Part of a small language model's weights.
Size: width 64, 1.83M parameters.
Training: a variant of Muon for these matrices, 119M tokens, 8053 steps.
Each number is 128 + 32 x the weight over its row's rms, rounded and kept within 0 to 255. Layers, rows and columns count from 0. The size above them is the row's rms in percent of the matrix's.

# layer 5 MLP down, 64x256, rms 0.202, rows 0-11, columns 0-255
size [104  90 104  92  95  97 105 113  95 105 105  90]
[[181 129 144 125 119 107 198 185 110 133 164 114 170 170 114 114 115 109  84 157 131 184 136 121 149 103 171 106 122 126  67  83 134 154 136 115 162 202 136 100  89 153 107 106 122 140 185 159 172 129  61 108 132 136  57  87 147  88 118 129 109 100 143 161  95 106 135 146 100 127 151 131 116 108  79 139 124 123 112 154 185 160  96 133  91 128 118 137 153 138 126  94  99 124  94 110 173  78 156 127 128  61  96 101 103 133 119 185 127 107  95 202 139 120 111  78 141 162 122 106 100 120 147 138  87 142 138 107  87 137 120 125 123 159 225 121  98 142 113 196 165 128 167 108 102 158 105 107 169 169 114 126 111 161 122  85  89 119 174 166  84 136  86 206 162 148  80 135 134 109 118 155 140  81 142 119 134 157 179  76 227 152 143  78  60 141 117 157 206 131 120 137  82 144 138 161 121 169 136 123 167 189 129 113 170  96 180 102 116 119 127 120  99 145 189 124 153 161  88 128  91 161  85 110 135 145 142 153 141  94 130 180 154 165 159 121 187 110 144 116 146 128 183 119 101 141 173 157 116 142 139 210 153  92 105 106]
 [159 206 116 179 123 131 153 153 111 111 162 162 142 130 142 140 159 105 121  99 157 133  84  86  98 139 124  98 202 121 146 148 140  50  46 144 134 100  77 141 137  93 110 177 110 119  66  86 151 152 128 149 155 155 133  82 168 133 168  86 177  69 154  87  99 162 196 148 119 113 171 103 120 170 132 183 127 102  91 113 151 144 133 178 120 120 137 162 157  97 208  72 160 124 133 159 136 161 142 128 147 165 168 105 137 158 101 129 164 117 142 174 130 157  63  92 183 103  92 100 109 166  95 170 132 165  38 172 165 160 111 122 126 156 107 144 145 175 124 157 150 145 120 142 127 107 127 177 112 115 128 121 136  90 145 100 162 181 210 183  73 115 152 157  96 113 142 118 113 172 170  89 128 129 154 191 123 103 143 129 123 160 193 119 125  97 135 103 116 138 105 137 135 131  96 115 109 110 155  90 156 107  91  98  99 123 165 203  68 139 146 116 112 174 102  78 139  84 143 143 162 126 142 138 145 123 184 115 156 124 120 147  86 163 124 179 153 166 108 170  83 147  74 111 108 153 180 108  71  94 152 101 151 121 131 144]
 [104  60 148 215 103 168 142 136 121 116 164 158 127  98 157  92 151 144 149 151 126 146 103 183 168 149  94 108 105  89 126 128  76 134 115 131 108 172 137 156 140 159 144 102 137 111 150 109 155  98 123  77 136 155 134 157 152 130 152 126 131  83 122 160 152 118  97 109 112 133 155 120 111  94  96 125 124  91 127 170 156 134 153 117 175 116 154 122 109  71  95 170 168 146 129 122 146 115 140 134  77  98  70 149 148 137 155 138 100  99 142 109 140 155 160 118  72 136 140 177 144  89 136 157 206 144 122  86 135 191 138  85  88 108 157 142 122  97 101 116 119 161 123 184  90 114 159 136 150 133 137 111  97 172  84 133 171 162  96 136 161 102 135 122 170 133 166  79 181 110 114 126  96  89 128 156 118  86 153  97  84 130 124 232 165 151 130 103 202 130 104  73  46 162 157 140  67 101 116 140 176 141 113 173  71 108 119 107 147 119 134 129 110  99 106 124 131 150 158  89 118 149 128 189  72 146 105 154 189  57 130 165 118 202 130 175 113 137 176 100 165  63 170  94 114 187 100 141 211 182 100  96 152 151  58 144]
 [147  95 134 113  67 156 146 142 152  97 142 175 114 147 178 101 107 117 126 147 142 130  85 172 108  80 121  94 137 105 172 118 146 138 184  88 162 156 172  84 119 155 124 109 176 168 131 123 124 145  87 125  70  91  84 104 114  93 166 132  66 114 162 116  40 115  84 142  96 187 119 144  78 125  91 161 139 159 160 145 136 120 117 177 100 124 179 114 110  81 184 134 170 161 131 192 120 153 150 115 107 161 123 161  96 108 167 129 159 102 160 115 132 139 115 126  71 158 149 136 146 132 145 104 205 131  54  86 132 125 141  91  93 141 119 123 171 167 110  41 145 150 153 116 161 107 129 163  89 172 125  74 105 147 191 184  68 117 175 126  71 128 190 119 156 156 136 151 108  99 145 108 134 130 155 142 118 138 138 202 106 114 153 147 113  86 140 141 164  96 100 142 135 151 148 124 129 124 119 147 124 161 131 109 126 134 150 116 160 156 154 130 142 139 152 158 143 157 124 151 149 103 146 135  94 187 178 162  99  33 125 167  74  99 111 100  84  71  83 216 121  75 159 162 122 129 133 127 175 147 123  63 143  53 134 122]
 [108 170 176 125 138 145 152 149 118 150 101 126 128 105  86 123 165 150 182 104 173 133 147 102 131 169  48 104  71 122 142 146  94 114 173 139 139 121  91 154 145 127 121 101 162 145 200 166 125 154 174 160 185 156 174 110 118 165 195 154 169 100  90 117  71 117  89 131 145  93  85  97 125 132 128 111  84  85 100 163 119  95  42  86 140 167 106 160  84 153  80 162 165 108 116 118 154 107  95 145 164 128  78 102 170 136 145 155 136 117 115 147  93 137  99 121 130 122 143 115 158  85 147 133 111 187 164 132 139 133 124 178  93 148 116 108 119  59 125 106 123 190  31  92 131 110 202 149 167 111  66 136 146 100 104  84 139 121 150  40  47 125 160 158 156  89 150 157 139 163 137 139 149 140 169 151 104  98  86  88 147 107 116 101  60 156  85 111 125 107 129  97  99 122 134  97 148 119 137 168 117 100 117 133 118 123 153 116 218 158 159 130 133 151 160 143 139 151 155 123 157  99 210 140 147 167 113 169  96 177 103  89 100 118 143 103 137 124 127  87  79 189 143 169 144 126 153 113 168 178 107 173 148 134 135 151]
 [157 117 111 140 165 123 152 110  72 147  53 144 152 135 134 134 122 129 166 110 150 119 123  75 123 163 121  55 111 136 139  83 162  72 132 123 126  98 134 155 126 138 104 140 126 103  98 140  86 134 172 126 131 155  76 107 148 158 114 116 111  99  58 124 145 136 114 112 195  78 131 107 137  94 137 114 104 109 137 191 103  82 136 156 105 136 129  85 129 153 118 146  95 133 139 161 170 104 137  96  96 145 114  67 151 195  70 112  98 136 109 134 159 121 150 172 143 102 152 130 116 158 164 146 114 133 182 124 172 121 122 131 119 181 103 125 119 179 137 163 138 185 104 118 124 123 156 116 120 139 114 107 172 118 111 109 141 115 126  95 132 169 135 155 172 149 115 151 141  82 107  89 119 155  86 127 234  47 108 100 134 101  91  62  98 121 108 155 148 173  95  98 100 111 115 119  60 132 128 117 202 123 190 139 107 115 162  73 144  81  78 111 127 118 120 234 175  92 122 205 112  89  86  75  97 107 159  70 108 123 163  90 142 134 166 158 206  82 119 105 176 160  81 179 129 118 124 178  84 133 154 188 139 101 176 137]
 [159 120 152 180 138 199 137 145 162  97  89  79 112  98  71 141 156 144 102 169 111 189  57 124 113 192 138 155 141 142 127 149 177 128 153 125 141 114 134 198 136 116 142 136 147 110 222 143 148 113 151  61 128 131 150  86 129 104 147 122 118 152  88  93 183 109 178 108 102 127 100 116 127 129 185 138 169 145 178 169 130 127 152  84  86 103  99 134  83 143  93 131 108 137 141 121 125  91 202  95 151 105 111 105 124 171 162 148  97  99 134  99 161 146 146 144  69 116 144 138 175  64 139 163 138 147 159 117 121 145 156 151 130 110 140  97 124  39 172 104 107 116 165 139 127 123 160 207 178 132 120 150 145 156 141 132 116  91  91 120 156 117  87 103 233  97 147 102 125  96 126 112 137 127 123  94 122 105 108 135 104  97 153 136 127 150 146  91  70 117 127 101 159 153 153 185 180  92 126 138 112  64 123 228 102 124 106 166 175 145 143 116  97 171 156  67 166 128 157  99  75  90 175 137 123 175 175 210 144 103 153 150 109 141 147 110  98  86 150 126 135 127 142 113 150 192 117  82 152 163 117 102 159 150 130 136]
 [ 77 129 154 132 155 146 158 120  78 109  86 148 100 103 108 132 155 127 118 119  94 127 143 142 125  72 199 137  95 141 190 107 111 136 127 141 163  98 137 209 101 124 128 135 148 115 117 106 106 106 167  99 115 145  94 129  97 171 123 168 136 158 179 142  79 132 182 146 125 107 117 126  84 134  81  73 140 102 134 114 159 151 146 147 172 123 146 160 135 120 177 123 125 131 122 136  85  97 133  87 117 137 117 124 131 132 132 149  88 107 181 134 117 170 146  82 183  87 146 141 182 182  83  83 159 126  25 119 166 175 120 199  82 129  43 169 109 102 170 138 129 106 190 132 185 102 164 125  83  99 189 125  77 127 134 114 128 145 145 148 113  84 155 109 139 104 153  83 133 115  98 132 100 119  50 169 133 153 109 107 110  93  83 174 150  75 179 155 128 148  70 113 165  73  87 185  98 135 130 131  98 104 140 124 134 100 152 180  96 112 101  68  74  82  94 157 122 100 126 147 158 172 147 110 124 134  80  93 157 177 122 108  54 143 120 153 111 106  51 169  90 123 147 107 138  83 155 108 130 140 192  75 134 151 122 135]
 [126 138 174 118 153  98 135  71 101 106 102 102 144 143 150 126 165 125 150 125 148 101 160  93 173 196 187 155  99 129  78 173 145 144  99  91 139 116 118  99 145 144 114 129 142 136  78 148 175 101 149 122  94 110 127 141  84 124  94 118 195  98  99 105 104 196 127  97 130 119 115 107 137 171 142  84 100 191 164 130  44 150 123 125 140 125  98 185  75 132 103 137 119 163 164 136 122 142 128 119 210 173 170  97 112 139 150  81  53 128 120  96 106  98 109 107 143 149 154 148 133 107 155 107 144 173 104  95 130 159 132 145  33  72 176 164 157  79  99 132 133 111 156  97 102 139 133  87 102 139  98 135 127 173 128  88 110 145  57 100 222 147 143 114 130 122 180 169 123  74 108 153 165 111 157  96 186 114 165 169  93  60 112 141 117 123 157 133 157 141  76  90  70 176  75 185 112 140  99 114 154  98  99  96 106 141  99  70 159 120 114 139  79 147 136 121 108 197 115 167  81 136 129 119 102 158 127 161 168  71 147 123 163 162  99 139 126 118 118 137 155 155 156 141  94 164 205 120  81 128 147 180 133 114 118 140]
 [111 190 136 172 164  95 161 161 150 132 149 121 140 133  67 133 106 157 134 138 143 146 167 118 188 114 120 137 121 147  74 100 108 145 148 154 114 151 151  95 105 138 170 130  67 125 136 102 113 155 133  81 112  97 184 132 156 147 132 114  79 136  67 105 200 119  69 112 133 139 131 136 158 147 108 158 162 131 153 165 168  87 148 151 194 116 140 107 161 130 106 100 162 101 109 150 155 132 139 124 103  84 130 139  76 133 110 125 177 161 136 164 165 122 145 110 148 190 182 123 107 126 145 124  79 135 142 240 100 122 100 124 161 100 176 101 165 173 158 158 104 159 173 160 102 136 125  23 151 120 170 172 156 162 149  89 131 160 143 142 174 135 152 153  88 159 178 125 116 121 115 105 104 113 123 107 152  69 112 111 196 165 122 138 140 201 122 174 168  87 132 128 159 103 152 133  84 108 130 142 127 136 189 127 138  96 142 104  64 131 134 127 107  75 150 132 125 135 174 163  81 117  60 140 125 151 139 127 181 103 134 119 139 141 132 160 195 131 187  77  72 125 171  72 153 135 125 122 109 213 138 162 157  80 197 176]
 [102 179 102 124 168 143 155 127 120 136 123  92 113 154 104 103 127  92 146 117 111 102 140 108 162  72 117  61 119 132 175  69 107  67  90 131 113 127 126 116 113 140 142 135 147 139  78 114  87 133 119 165 191 166 106  72  92 164 110 165 122 125 126  80 155 112 152 103 106  88 132 135 190 162 218 110 174 104 156 108 158 120 167 147  57 124 150 174 209 182 185  90 136 156 133 121 112 169 105 137 157 140 146 147  97 106 142  80 110 130 173 213 153 155  84 137 176 133 126 155 119 157 139 159  95  86 107 150 124 160 167  68 136 103 105 104 128 178 107  87 125 125 146 168 124 158 109 139 105  83  79 128 121 123 172  95 123 147 125 148 153 172 139 125 184 131 124 119 142 180 133 150 151 114 144  97 122  25 132 108 137 140 102 153 164  94 163 162 160 144 122 138 186 177 132  93 100 149 132 119  77 138 187 118 207 139 131 126  15 161 128  89  78 157 163 113 108 113 154 144 137 121 119 136 105 107 117 111 172 114  80 130 112 180 137 128 132 138 139 144  40  96 189 105 160 148 118 179 112 109 110 138 121 178 116 132]
 [154 170 106 134 120  91 105 152 109 120 124 204 150  90 115 135  85 134 192 118 146  62 193 154 187  70 138 146 158  96  92 110  95 131 145 124 147 198 165  93 124 146 129 101 177 136 110 129 119 134 158  95 145  93 107 176 122 171 172 154 149 119 149  88 126  67  74 102  92 171 106 112  94 124 136 117 162 111  73 113 149 155 117 190 115 144 127 121 128 153  83 150 140 122  94 150 140 147 185  91 148 171 207 207 124 122 121 106 134 126 216  79 119 137 140 149 128 151 137 158 125  92  67  85 144 118 111 124 127 104 116 169 148 128 161 186 107 170  83 122 110 141 116  96  75 118 150 160 121 143  94 165 146  81 112 148 140 114 155 126 156 151  88 112  71 137 115 168 123 133 112 157  87 155  93  58 133 126 101 180 158 138 120 155 144  68 163 154 125 140 120  91 117 174 121 118 169 132 116 114 143 110 133 135 102 157  88 193 162 171 110 130 104  69 122 110 130  88 120  91  99 143  83  99 168 117 133  94 122 198  56 122 155  78 117 123 181  69 138  84 119  99 116 121  60  46 138 143 108 149 160 136 168 182 104 132]]